python train.py --head_dim=64 --vocab_size=2048 --rope_fraction=1.0 --attn_scale=0.175 --parallel_block=false --init_std_qkv=0.0687 --max_seq_len=512
Each number is 50 + 15 x the weight over the matrix's rms, rounded and kept within 0 to 99. Layers, rows and columns count from 0.

# up: layer 9 MLP up, 640x160, rms 0.115, rows 597-639, columns 80-159
# down: layer 9 MLP down (transposed), 640x160, rms 0.146, rows 597-638, columns 80-159
up597:38 61 64 40 47 72 41 62 40 51 42 30 40 68 29 69 54 38 28 27 68 56 43 41 38 77 45 49 54 57 43 47 27 31 45 36 66 33 55 16 61 47 37 52 65 38 30 40 21 78 69 67 66 43 62 83 34 59 51 55 63 69 50 37 35 34 60 41 70 64 60 59 35 45 44 46 28 57 60 64
down597:52 23 58 76 29 53 25 52 55 48 36 57 74 46 66 38 52 64 37 38 58 39 45 74 59 43 27 39 27 36 40 51 71 39 54 45 51 64 63 54 55 38 50 54 32 51 33 67 50 50 26 10 47 53 18 55 57 53 29 51 65 71 58 66 51 33 36 52 20 32 48 54 59 67 47 67 57 44 34 65
up598:69 36 66 82 32 42 79 44 54 88 62 48 57 63 38 32 66 66 59 35 52 43 52 55 54 82 48 78 16 44 75 35 32 56 54 21 40 61 26 75 46 43 43 43 23 37 29 56 92 61 75 72 47 66 55 49 63 54 47 45 65 47 38 39 53 58 68 51 71 43 78 33 40 25 36 54 54 67 41 51
down598:72 41 60 55 47 65 41 48 32 48 65 77 35 73 45 67 52 74 23 66 48 44 74 48 59 74 93 42 58 53 60 49 71 42 38 68 48 51 14 29 45 23 47 59 58 68 39 72 67 43 67 51 45 47 42 39 57 19 56 37 49 81 43 70 64 37 51 54 60 38 40 53 54 53 52 52 43 46 41 17
up599:50 66 34 53 64 52 53 68 43 55 51 40 25 38 41 56 45 52 48 40 62 67 71 50 39 78 83 48 72 65 60 30 43 85 17 31 43 54 71 18 50 42 10 63 57 22 14 67 62 69 56 56 48 33 50 73 72 40 60 33 52 35 45 29 60 38 42 55 49 50 42 41 40 55 26 69 49 46 30 33
down599:41 80 46 47 40 50 49 33 74 51 34 51 69 61 63 30 74 67 39 42 58 61 63 73 69 17 48 70 37 43 27 33 54 80 30 60 38 54 71 70 60 45 47 40 62 43 48 58 40 65 30 25 38 64 74 69 00 41 31 17 34 54 73 70 54 22 41 48 73 64 55 34 35 50 43 44 47 37 81 47
up600:31 28 66 57 26 39 17 62 47 48 34 15 70 28 36 46 52 56 61 57 39 62 09 41 33 57 79 99 41 37 45 51 35 63 53 70 60 52 68 53 42 24 43 51 57 31 37 59 59 65 34 43 66 49 50 52 59 50 61 43 49 44 28 32 56 21 38 59 72 35 73 34 50 43 88 58 21 57 64 47
down600:19 69 75 48 49 43 27 55 39 38 27 55 65 66 35 57 38 51 42 32 60 71 49 63 50 38 50 49 40 47 20 41 92 37 72 48 59 49 63 44 57 38 18 78 71 75 48 63 53 41 38 73 53 48 65 52 42 49 25 49 63 64 51 49 61 40 62 45 49 27 40 56 49 52 92 39 55 55 16 41
up601:63 50 38 48 31 36 41 43 40 40 56 35 29 74 30 36 68 64 43 42 32 32 31 34 50 54 63 54 32 47 82 62 32 48 38 70 30 44 28 42 73 49 61 67 68 55 60 24 39 40 67 32 41 43 45 30 58 48 26 64 42 53 63 45 67 67 89 47 43 30 49 61 54 24 35 81 24 71 65 46
down601:44 91 61 64 57 58 54 33 37 46 44 31 27 19 72 53 77 68 12 76 66 62 43 58 46 41 64 51 49 38 36 34 59 28 38 32 68 42 65 44 50 64 40 43 68 49 43 59 48 46 56 44 91 42 60 50 62 64 58 42 59 51 37 62 61 25 46 71 56 61 70 32 68 80 42 47 56 51 53 34
up602:29 43 46 35 66 54 66 52 51 45 56 43 33 46 54 49 70 57 67 52 42 53 59 38 58 34 51 28 54 46 44 61 69 63 86 62 52 59 61 55 65 43 51 45 45 39 54 59 34 41 55 68 37 51 75 50 81 64 49 35 51 31 81 37 49 50 44 63 50 67 50 51 61 45 65 66 56 61 35 50
down602:60 55 42 54 54 51 56 50 32 54 23 20 67 54 25 14 27 47 64 55 55 61 50 32 35 59 56 57 29 63 30 60 51 29 44 31 56 46 31 67 57 73 68 60 28 44 60 39 25 28 46 40 84 53 68 47 41 36 31 23 55 55 55 84 33 44 57 44 59 52 55 43 53 51 48 60 69 44 47 64
up603:62 69 40 49 41 53 54 56 48 55 64 47 71 37 40 54 47 28 66 73 49 60 39 71 31 65 51 53 33 29 68 41 50 56 58 49 33 64 72 55 32 32 43 64 49 43 46 60 54 48 42 43 28 79 64 52 36 61 48 30 36 67 31 68 19 78 53 55 15 73 72 56 56 42 32 70 22 40 35 45
down603:70 53 50 63 61 12 63 60 48 55 58 41 32 29 43 68 39 54 56 51 53 43 51 33 59 38 64 62 56 62 59 52 75 48 08 50 40 71 55 42 40 28 62 37 51 52 45 42 54 31 79 35 74 58 60 49 50 61 69 50 17 66 40 46 62 19 44 62 76 72 38 28 43 41 47 49 59 52 67 60
up604:42 52 67 73 59 34 21 58 60 41 54 55 56 31 30 60 47 31 55 40 44 48 38 38 66 29 33 74 23 73 40 57 55 60 61 59 41 54 24 62 85 47 61 32 49 79 49 58 52 58 22 61 43 60 58 36 60 63 86 47 52 35 27 28 49 56 47 32 32 40 64 28 57 67 39 55 30 64 42 69
down604:58 51 49 40 64 64 59 52 47 42 13 25 54 30 48 11 36 50 72 52 31 51 56 41 43 61 53 61 51 31 44 46 44 48 33 29 60 54 66 58 33 52 68 47 25 60 55 50 43 81 50 65 41 51 54 38 63 64 31 53 43 56 43 56 63 65 37 62 56 47 57 56 36 15 78 56 50 62 41 32
up605:56 56 61 78 52 53 52 40 32 70 31 45 51 43 64 84 33 49 68 59 30 26 43 47 43 51 68 54 52 25 47 32 47 27 37 50 65 38 51 38 47 65 30 38 65 33 65 55 32 39 41 57 55 57 68 59 60 64 47 50 50 58 44 50 46 40 54 48 47 54 70 44 73 65 27 54 58 61 47 37
down605:65 23 44 68 61 49 56 35 44 15 52 56 63 43 62 25 48 51 22 58 61 38 52 51 44 29 45 34 63 61 45 29 54 74 50 32 57 35 60 27 68 62 46 66 39 31 17 50 47 80 65 29 41 61 65 68 51 64 45 61 81 44 51 64 47 48 38 49 59 37 53 54 82 43 59 62 42 49 35 77
up606:49 24 46 46 42 67 37 55 57 52 56 59 55 48 49 82 82 51 34 59 42 55 81 46 40 41 29 73 24 91 62 26 53 38 38 50 40 59 23 21 65 51 73 39 45 66 31 71 73 60 37 26 36 65 34 48 47 57 47 66 51 45 63 59 71 69 40 58 43 47 22 34 72 49 41 55 62 12 66 69
down606:73 37 61 43 48 21 43 47 62 46 51 47 69 46 15 43 75 27 30 78 75 19 51 56 78 79 54 58 45 50 54 29 62 64 65 69 53 50 40 40 65 38 60 31 30 83 52 57 63 48 45 27 81 66 50 34 49 75 44 29 45 68 28 53 44 53 51 59 47 59 71 70 52 99 47 44 57 52 52 63
up607:57 45 48 50 74 67 71 58 33 16 36 48 42 46 64 46 34 48 41 54 39 52 30 52 64 35 41 40 67 58 51 41 33 60 54 70 37 62 17 35 47 29 45 56 81 52 43 44 60 70 46 40 30 38 57 35 59 51 62 40 48 74 59 47 74 73 48 66 58 81 74 58 61 49 41 59 42 50 87 57
down607:47 64 36 48 63 52 59 61 56 86 46 59 51 49 32 45 57 36 34 40 30 07 38 37 71 71 23 46 47 49 48 34 57 78 27 62 47 46 48 41 52 22 51 33 50 49 63 40 59 54 71 52 58 29 50 55 77 55 54 75 33 31 70 51 58 34 54 39 43 50 60 58 75 34 47 53 50 65 50 36
up608:35 26 60 40 26 29 37 67 91 45 52 51 23 52 67 52 72 55 63 45 55 60 48 38 54 38 44 55 70 58 62 22 37 65 50 68 34 66 45 41 64 25 44 43 57 71 58 71 52 29 41 46 42 58 35 60 52 39 53 48 62 46 36 51 65 46 32 22 61 54 52 58 52 57 43 67 60 50 34 30
down608:35 72 42 40 49 50 53 55 38 27 61 35 46 48 38 51 15 57 46 36 51 45 66 53 61 48 42 52 51 50 46 42 52 51 42 59 52 43 64 52 53 51 64 83 50 42 59 55 57 30 41 54 55 52 42 54 61 31 56 38 37 52 35 78 56 35 35 58 48 69 48 52 49 71 55 42 67 32 88 65
up609:51 56 75 60 31 44 75 49 58 29 54 42 50 51 60 34 62 46 31 57 36 71 67 70 55 45 54 40 47 36 65 46 74 54 57 57 60 48 58 27 57 35 40 19 23 69 27 57 43 45 70 75 46 54 68 58 52 40 45 35 41 29 51 52 64 59 47 22 79 56 76 60 32 63 73 59 50 65 27 32
down609:47 21 23 66 47 42 50 60 45 25 53 56 76 32 40 93 49 48 52 54 32 71 33 54 49 52 23 43 45 62 60 59 60 51 36 49 41 61 37 61 48 30 47 38 64 45 44 59 64 58 50 36 54 46 52 59 65 87 34 35 56 44 60 44 54 55 88 83 58 70 51 36 80 40 54 39 80 60 28 52
up610:63 44 42 64 50 42 52 40 21 43 79 59 61 29 33 56 29 51 49 46 34 54 48 58 69 44 79 43 77 62 81 50 64 58 40 18 84 65 53 42 38 67 46 62 49 35 49 31 64 74 50 62 36 44 69 44 76 75 34 26 48 44 75 30 69 64 46 48 63 36 66 59 40 39 34 52 47 52 42 65
down610:30 58 64 41 51 50 43 56 66 51 47 20 45 42 42 61 69 41 46 57 77 27 23 59 47 40 50 71 42 46 26 55 64 73 38 54 35 66 74 49 62 51 99 49 62 41 59 71 34 66 57 29 50 76 59 41 68 48 46 34 68 56 75 49 25 44 53 46 33 54 41 29 65 56 56 28 30 71 41 52
up611:48 46 53 59 37 32 68 69 35 50 55 60 37 36 54 58 31 54 51 61 78 57 38 04 42 47 66 43 17 53 42 44 38 58 41 48 63 74 90 43 60 80 56 48 57 51 45 43 36 49 60 49 52 41 45 84 33 69 31 40 53 39 33 52 50 45 36 50 65 28 60 36 46 64 73 66 58 64 52 29
down611:35 43 59 40 58 42 51 47 83 32 43 45 45 54 37 60 59 69 26 19 30 61 46 33 59 48 30 62 58 54 78 53 35 50 52 56 84 62 53 47 39 25 46 18 68 59 41 79 54 49 48 52 54 65 43 61 44 56 74 62 78 37 48 36 70 51 51 34 27 47 72 37 58 42 73 50 68 30 36 28
up612:79 60 40 73 48 45 39 57 33 55 56 53 56 56 36 58 52 53 39 31 46 73 72 64 54 56 39 38 44 69 58 40 28 47 33 52 57 33 52 37 51 52 54 36 60 50 82 64 51 28 48 53 56 38 63 59 42 37 60 21 27 50 48 46 67 50 64 22 64 46 66 80 48 57 74 64 70 32 72 28
down612:45 47 68 42 44 58 48 43 70 25 60 51 57 46 34 62 70 55 35 56 74 39 66 59 45 36 41 55 49 42 48 52 28 60 29 38 55 46 51 69 47 80 43 71 63 41 71 58 54 77 47 63 50 40 40 37 29 39 33 48 49 39 44 68 12 42 70 65 17 66 58 25 44 61 60 52 08 50 58 36
up613:20 62 80 56 44 54 36 72 39 12 56 59 45 45 52 41 26 48 61 34 64 40 34 43 50 71 44 42 68 34 42 44 46 51 57 55 35 64 58 50 74 23 61 38 78 53 59 54 64 40 35 59 70 46 39 58 42 32 68 52 57 87 44 52 29 43 38 75 73 22 60 41 25 59 38 69 63 48 42 57
down613:63 42 51 41 51 52 50 29 65 41 47 65 53 57 22 51 31 40 29 52 45 53 82 43 79 29 69 52 55 34 28 26 51 37 32 56 24 38 12 59 53 67 47 50 68 61 84 49 63 62 52 63 61 55 62 36 60 65 70 39 60 29 62 47 52 58 46 41 63 36 43 44 83 73 46 59 65 55 54 44
up614:51 27 54 32 34 58 23 62 55 39 49 71 42 36 41 38 22 73 71 45 35 32 60 54 61 45 69 61 38 37 17 37 37 61 19 69 99 52 48 42 31 53 59 40 31 50 56 95 44 40 64 43 24 44 53 46 43 64 45 66 50 76 49 31 35 48 47 22 38 49 70 44 81 29 51 80 77 62 61 48
down614:41 57 42 51 46 59 53 42 56 60 38 32 50 26 28 27 70 45 54 45 66 30 45 41 71 53 52 55 44 55 62 53 58 78 69 72 34 55 42 74 42 58 29 45 76 71 78 42 63 67 52 37 32 71 40 44 51 32 24 49 43 45 40 44 37 43 17 63 61 44 57 34 76 44 35 47 79 58 16 46
up615:65 36 46 60 54 31 68 75 56 54 49 49 39 48 58 51 74 38 63 68 46 69 62 44 46 53 60 62 64 59 33 72 65 52 36 43 58 28 40 61 60 50 54 49 24 69 41 59 58 66 19 65 37 35 64 59 62 45 56 58 45 41 36 72 54 50 41 53 71 40 36 50 52 71 49 40 58 69 49 43
down615:57 57 59 69 39 65 05 44 41 48 54 50 27 79 69 52 35 77 54 30 42 57 48 63 62 36 39 36 70 51 68 25 42 53 56 46 50 18 48 44 43 86 45 49 50 55 42 42 65 44 70 65 56 67 44 51 45 49 61 63 52 25 38 22 54 50 42 66 28 39 67 50 18 33 68 50 40 13 48 46
up616:56 50 35 68 36 54 61 58 59 32 18 56 20 33 44 57 36 46 49 47 50 28 17 51 50 43 40 38 36 44 39 35 42 58 32 32 33 65 50 43 23 70 42 56 48 61 56 36 40 55 42 44 34 41 59 71 33 45 74 59 53 78 76 53 62 31 42 56 39 52 63 61 48 30 28 61 46 53 51 59
down616:34 48 40 61 19 54 63 76 50 45 44 48 55 45 49 23 65 39 68 31 26 56 50 38 44 47 16 54 63 46 50 59 56 34 52 37 42 50 59 60 60 58 59 56 77 61 55 40 43 76 73 42 51 25 60 45 61 63 16 59 35 44 43 59 69 69 46 56 58 61 33 36 31 46 54 47 64 19 56 49
up617:41 62 14 55 75 52 59 42 47 45 54 58 52 35 19 45 67 35 68 52 47 64 38 48 55 24 45 34 55 60 57 35 40 73 51 51 27 47 64 74 53 46 37 60 60 62 87 30 56 41 37 59 57 54 35 71 76 29 63 53 44 50 50 70 57 34 77 41 37 47 49 19 84 44 68 33 45 39 82 52
down617:26 33 51 39 61 41 79 63 58 67 56 35 22 24 55 49 51 45 07 47 71 18 46 31 34 73 67 62 39 33 60 34 46 84 36 46 45 49 51 76 62 41 38 42 47 35 43 44 31 47 69 63 31 82 42 28 43 49 44 15 54 14 63 67 55 18 48 56 59 43 32 64 47 56 26 63 49 78 62 46
up618:56 52 47 65 32 57 36 37 62 45 41 66 49 29 66 52 72 69 40 63 49 41 20 69 34 39 29 06 55 69 12 49 31 45 72 42 38 36 35 67 21 67 46 48 48 40 60 49 45 45 25 55 65 59 76 35 39 65 29 63 66 54 42 54 56 20 67 53 38 43 57 55 46 88 63 41 46 54 89 46
down618:68 68 47 23 30 54 49 51 49 57 58 70 59 64 52 27 39 32 54 39 75 75 40 59 56 47 68 74 33 15 46 53 53 50 25 41 50 35 58 36 55 54 61 51 51 54 39 47 34 53 47 50 42 46 47 43 59 84 67 56 41 43 56 33 38 59 44 83 42 17 70 38 32 71 48 58 45 54 74 25
up619:45 66 69 36 31 49 62 52 71 33 24 18 59 38 69 48 60 39 42 23 54 27 06 55 87 72 35 39 32 46 67 50 80 50 90 38 75 85 69 26 52 56 41 54 29 45 49 65 38 60 59 46 14 62 39 75 59 45 47 10 33 72 59 44 45 40 35 40 60 41 39 38 55 75 64 54 39 70 61 43
down619:56 71 52 50 79 77 42 50 49 45 54 47 58 69 76 49 49 40 49 60 79 70 50 31 17 48 36 44 34 31 49 53 22 46 54 55 33 52 64 41 23 63 51 57 40 34 56 43 75 58 43 51 50 35 46 52 57 57 48 59 55 36 38 41 64 37 63 51 59 23 77 40 55 50 80 78 42 62 75 33
up620:24 67 36 65 50 50 49 47 64 61 54 69 39 48 77 38 16 45 37 51 35 75 43 62 73 51 53 58 45 65 34 44 26 13 05 40 70 65 61 66 72 50 39 51 35 41 75 30 47 25 59 53 49 15 54 66 32 41 72 31 55 54 35 43 61 49 39 65 62 83 35 57 53 36 75 32 49 64 65 59
down620:54 32 87 31 61 63 36 63 50 30 69 24 71 35 54 72 37 33 33 66 48 45 46 32 50 26 68 48 60 38 54 61 50 35 86 59 57 46 43 56 34 73 44 35 54 80 48 33 59 75 54 16 16 54 47 54 35 32 39 08 50 41 45 64 76 37 50 35 49 54 60 40 65 26 47 35 52 09 52 64
up621:53 52 62 16 33 39 46 22 66 18 40 52 51 61 69 61 68 56 31 60 82 38 88 63 71 49 42 62 59 49 29 83 58 66 31 59 39 69 74 22 53 51 22 43 23 63 34 39 64 36 75 58 47 63 43 67 60 64 21 63 69 33 65 53 40 23 27 58 59 77 61 60 82 69 46 72 37 34 73 30
down621:36 44 57 49 59 29 39 43 58 44 56 54 60 79 36 32 29 48 64 38 52 26 33 20 32 52 69 38 33 15 70 27 41 49 66 43 46 84 52 25 59 45 24 53 49 48 43 77 38 34 68 60 46 49 36 62 71 49 47 38 31 56 35 41 54 64 47 48 65 59 58 74 43 51 31 56 49 43 75 25
up622:71 42 57 45 63 55 36 46 65 45 49 39 45 74 38 62 48 68 30 57 45 27 50 35 39 40 48 49 65 64 52 42 37 44 55 45 59 62 46 41 41 22 75 71 28 40 43 54 38 51 41 59 40 40 43 45 33 50 68 14 39 48 49 45 32 60 63 23 57 55 58 41 63 58 45 32 64 59 33 39
down622:45 54 48 48 49 51 57 43 74 56 58 50 51 56 55 63 52 78 70 42 53 48 51 31 67 52 63 42 23 49 53 50 21 41 51 52 51 52 56 37 32 46 62 24 64 52 27 38 50 64 59 49 62 74 40 53 45 19 30 40 76 35 39 55 45 48 07 52 54 81 61 61 30 26 52 64 35 45 34 63
up623:38 49 40 58 66 32 67 70 23 67 23 66 42 38 41 73 75 59 62 53 59 55 34 72 35 43 54 48 53 20 64 62 31 70 58 35 54 46 48 63 40 45 38 21 52 87 44 13 31 34 55 48 37 62 67 29 67 41 06 35 48 59 60 48 31 54 62 44 61 39 34 59 55 46 47 84 49 61 34 55
down623:40 66 48 41 42 47 23 48 65 62 27 43 52 62 44 41 41 38 44 72 55 64 64 70 54 73 60 50 49 68 50 47 16 54 47 46 70 33 47 19 39 66 63 69 49 59 85 64 59 62 53 63 77 58 06 44 39 39 51 51 50 36 44 66 52 33 31 50 66 30 64 23 32 51 57 44 86 42 51 55
up624:29 55 40 37 47 37 82 38 46 48 67 56 44 20 50 45 56 41 56 53 35 47 45 59 41 48 51 62 38 60 52 59 48 59 32 62 32 38 42 17 47 61 35 45 67 54 51 54 52 28 45 47 63 61 70 48 61 34 41 60 64 60 57 66 65 70 37 55 40 54 53 39 42 63 51 60 58 89 53 37
down624:36 43 79 61 49 48 26 67 59 51 42 45 42 57 50 71 72 57 51 46 62 35 54 74 79 40 43 66 38 42 79 46 39 56 49 51 42 51 49 49 66 52 67 28 41 42 76 25 55 50 47 64 49 38 22 47 77 61 63 52 44 31 71 54 51 71 42 63 35 59 36 46 40 25 51 43 47 38 51 66
up625:64 51 58 66 57 52 44 55 39 67 36 32 60 42 49 40 42 42 66 48 33 76 36 57 20 33 67 66 44 75 09 63 61 71 72 37 36 50 27 75 50 32 59 38 54 57 76 80 59 30 54 62 48 42 49 71 68 40 40 44 68 22 74 68 46 72 38 32 22 79 41 34 59 42 11 48 77 48 27 49
down625:42 39 56 26 16 32 44 51 39 45 43 41 41 64 53 45 36 53 36 45 26 34 48 44 81 33 52 62 48 74 56 47 24 57 52 57 07 77 37 15 75 63 51 75 53 49 59 50 52 41 35 64 46 68 48 38 55 75 18 61 80 64 55 53 31 29 29 42 71 42 57 22 61 47 78 51 44 59 67 53
up626:49 72 43 48 67 51 74 46 46 44 36 60 40 61 49 60 49 87 55 31 51 71 54 33 52 57 50 48 47 39 52 64 28 69 66 43 49 55 32 55 52 27 57 45 51 49 55 47 43 45 24 75 45 57 55 34 59 48 44 12 60 70 45 46 35 55 43 37 63 53 52 73 25 39 67 78 54 56 48 43
down626:65 50 57 74 50 41 41 41 44 31 49 57 82 41 84 30 85 30 26 52 47 44 44 49 56 38 38 59 49 48 27 48 46 60 35 28 58 50 53 38 41 63 60 57 32 46 71 58 67 31 51 29 58 54 40 80 61 63 35 58 65 37 49 72 38 28 58 62 61 54 69 30 56 58 43 50 50 53 60 38
up627:69 56 53 60 46 55 55 55 47 39 33 53 49 52 65 66 71 44 64 55 41 63 31 30 38 31 38 70 70 42 59 62 86 56 55 58 43 64 43 65 23 59 68 36 42 56 47 49 41 47 30 59 45 22 76 30 35 55 57 53 61 36 17 66 46 47 58 29 28 49 46 57 56 63 52 38 70 30 57 52
down627:67 60 51 31 41 36 56 61 49 53 85 27 33 45 47 51 39 44 53 59 82 90 59 47 61 48 70 84 60 52 43 23 64 27 76 50 47 42 65 38 53 20 35 55 40 33 35 66 36 66 43 64 68 47 41 37 44 51 33 50 62 62 41 53 34 56 50 47 89 35 49 50 25 63 48 66 34 50 51 66
up628:40 50 30 56 36 51 65 57 29 33 38 29 52 59 39 46 46 57 53 50 28 57 67 47 78 70 38 55 33 47 60 57 40 68 57 56 42 45 41 40 64 48 59 31 31 41 79 48 49 44 72 63 53 59 55 50 63 41 46 11 63 41 34 67 59 62 57 44 50 59 60 33 56 33 69 70 54 58 65 42
down628:58 52 56 64 59 60 30 39 51 58 30 41 48 59 36 63 48 74 48 46 49 43 56 24 25 49 50 44 62 32 73 53 36 60 57 48 54 38 52 28 56 58 40 47 52 53 32 73 25 45 43 84 48 36 69 46 59 48 52 55 44 24 44 56 40 48 50 27 49 68 47 46 43 30 59 69 85 59 39 44
up629:32 39 54 56 56 59 76 59 38 51 34 46 57 62 73 37 78 49 59 66 36 43 37 32 18 30 39 50 27 60 69 42 27 56 86 65 98 34 65 24 35 62 31 60 32 57 21 65 52 70 33 49 64 57 40 58 72 26 46 56 57 27 47 49 32 28 67 59 60 46 56 29 40 39 56 37 47 94 59 52
down629:42 64 50 52 69 39 63 54 24 51 54 46 63 55 67 52 75 37 67 33 63 38 65 20 27 27 27 71 68 57 74 73 30 52 86 37 70 45 53 19 30 73 30 33 53 37 54 27 57 65 26 53 34 65 85 35 79 42 50 32 58 22 46 65 48 59 54 46 61 37 62 35 45 47 35 52 38 76 52 40
up630:62 64 38 66 49 57 60 69 64 61 56 69 31 13 26 31 52 47 51 44 65 55 69 57 41 44 54 43 62 44 59 74 57 48 47 25 49 46 01 57 46 48 68 54 67 38 62 57 88 22 81 60 45 61 41 45 67 40 67 50 54 79 63 65 45 45 67 35 55 62 29 28 68 48 63 60 57 42 60 51
down630:58 56 59 47 52 35 30 25 72 34 56 56 75 52 26 36 62 58 63 63 83 58 48 64 54 49 52 63 35 41 69 23 31 42 58 47 37 48 53 38 56 51 65 32 14 56 37 34 45 48 17 39 52 52 22 36 61 66 34 71 58 70 62 36 10 43 59 52 57 28 61 80 54 69 57 44 57 56 62 54
up631:49 37 43 87 56 22 38 60 38 31 68 25 31 62 42 03 32 33 49 45 58 32 57 71 39 48 38 66 77 55 41 62 79 45 54 10 65 59 60 53 48 49 38 63 56 43 23 42 37 42 24 24 65 40 58 48 53 38 42 53 49 61 65 31 31 34 53 45 49 69 52 49 33 55 84 75 30 70 42 64
down631:76 34 52 38 59 92 71 36 60 70 49 56 46 25 51 57 69 29 33 69 26 42 58 44 85 40 58 53 21 54 96 68 46 78 58 61 39 60 50 53 65 15 54 40 50 59 69 31 21 76 71 34 43 52 43 41 79 63 45 30 46 48 57 43 38 54 68 50 41 59 41 74 57 54 12 37 54 48 56 78
up632:35 51 41 72 40 50 25 35 49 57 41 80 48 56 35 49 67 27 38 69 38 38 56 30 79 51 60 31 35 61 30 47 56 42 55 53 26 40 48 56 37 32 36 32 50 66 55 39 65 56 83 54 61 73 42 51 82 43 48 71 43 31 52 48 45 29 53 46 56 56 57 68 30 50 26 39 43 62 48 68
down632:63 42 68 20 57 36 66 58 47 41 60 45 34 32 74 26 36 61 33 59 65 22 62 42 56 51 46 47 38 57 66 53 24 60 47 52 44 52 70 57 62 55 45 55 52 52 60 44 30 47 47 17 64 40 43 43 73 48 48 41 53 41 51 38 46 43 53 66 34 47 46 59 81 48 52 51 60 58 66 54
up633:53 41 37 59 39 40 57 32 59 45 63 40 59 46 39 61 45 51 41 69 68 45 64 68 66 50 48 67 50 51 60 36 52 52 61 37 42 53 35 43 27 55 67 25 54 46 29 36 33 45 39 49 39 64 58 71 47 87 47 61 74 56 55 51 29 50 63 51 41 45 48 53 64 65 57 31 42 43 62 59
down633:51 48 46 61 46 47 62 73 63 47 54 51 65 70 32 21 62 57 53 34 51 48 53 39 34 55 32 48 44 47 37 71 36 56 64 44 55 55 54 43 18 55 43 51 38 84 66 70 53 70 34 56 42 19 60 45 34 45 45 55 42 68 41 61 60 59 40 67 67 52 46 69 22 63 55 40 62 26 49 42
up634:36 41 69 58 51 56 59 47 66 47 28 58 61 46 52 41 66 64 68 59 26 41 41 56 36 33 26 59 45 73 34 49 49 60 63 55 60 89 39 70 20 55 33 51 40 43 50 11 36 34 60 31 52 47 39 56 46 72 52 44 48 75 42 62 52 55 78 60 23 49 53 26 51 42 31 38 44 66 72 55
down634:45 52 28 51 49 27 33 51 55 39 56 53 36 67 36 62 37 38 22 63 52 50 36 70 55 70 77 63 71 26 60 54 61 59 33 45 58 73 40 49 50 26 59 65 25 67 33 65 63 28 45 16 50 69 50 30 53 95 77 36 11 37 76 84 64 50 81 57 68 51 32 12 57 67 52 48 56 60 49 13
up635:40 71 76 34 45 71 57 44 40 40 62 24 29 70 45 49 31 54 20 66 49 58 39 40 64 43 39 25 31 57 61 65 42 41 67 40 39 60 56 56 36 41 55 40 34 34 44 58 37 58 68 56 38 65 47 26 33 43 44 59 64 67 45 45 42 30 63 65 62 53 58 61 47 41 45 33 65 58 54 67
down635:55 32 25 31 51 31 55 40 31 69 42 31 67 77 33 28 65 30 69 48 37 23 43 83 27 37 34 48 26 83 46 68 60 54 47 48 52 72 54 64 44 31 33 70 65 39 43 40 61 54 42 55 50 59 41 49 40 60 51 86 57 68 40 26 52 66 73 30 69 39 49 62 62 51 37 64 58 47 35 78
up636:42 53 54 20 24 52 51 51 44 23 39 52 52 41 84 20 58 39 30 74 78 36 67 51 48 63 44 51 45 62 44 58 61 15 30 82 47 54 68 33 38 51 37 78 60 60 62 53 57 66 52 37 52 52 79 44 55 72 47 49 54 23 26 34 53 25 53 40 57 83 66 45 27 43 57 39 65 40 71 44
down636:87 61 40 46 50 49 63 66 44 54 56 53 52 52 45 51 55 55 46 47 60 60 52 48 40 32 69 60 27 45 48 62 51 40 43 42 47 30 50 56 45 35 43 53 42 35 67 30 32 55 50 55 41 41 34 50 45 35 28 39 68 57 59 52 21 65 27 80 58 48 34 53 47 43 94 40 46 59 57 55
up637:64 58 31 46 42 35 49 60 69 73 34 50 51 63 41 69 56 51 40 61 50 62 24 54 58 61 49 49 36 58 47 47 45 53 53 35 75 37 63 27 50 59 37 40 58 61 76 59 38 56 40 55 44 56 66 66 48 38 60 84 61 42 33 70 61 22 37 47 69 45 60 64 68 33 75 50 59 55 77 59
down637:42 66 42 49 60 36 65 55 70 34 79 76 72 36 65 59 42 54 53 51 53 37 73 41 44 73 65 33 45 73 56 57 74 75 16 59 31 22 38 58 70 70 80 37 45 28 43 81 59 35 37 88 20 38 62 41 39 62 34 51 54 26 72 52 42 50 46 31 32 79 42 43 55 40 53 53 63 52 36 66
up638:57 26 22 55 35 59 60 64 52 47 32 44 48 38 48 63 64 58 57 54 51 38 50 68 47 34 31 52 43 29 36 47 19 71 32 70 36 61 68 47 68 47 50 27 53 64 67 53 47 48 39 57 60 68 51 54 25 63 47 38 45 25 52 62 44 57 64 62 41 22 58 68 74 73 35 44 13 69 46 58
down638:46 28 69 59 40 61 57 54 28 53 72 58 49 33 61 49 60 74 44 35 56 64 21 64 48 63 57 65 53 54 59 43 67 61 45 21 46 41 53 38 46 76 57 57 29 27 68 73 65 42 61 27 26 64 48 54 50 56 62 48 64 41 83 39 81 48 51 37 53 93 39 26 18 68 53 60 70 46 30 59
up639:32 55 92 83 53 52 51 41 47 36 29 61 54 41 50 54 54 54 61 55 35 59 45 33 42 33 51 56 33 55 52 50 82 67 62 44 34 57 65 27 61 47 47 70 42 65 63 35 53 35 41 58 70 60 47 38 42 22 48 17 50 62 44 63 61 83 48 63 57 54 72 52 38 53 79 69 61 35 39 58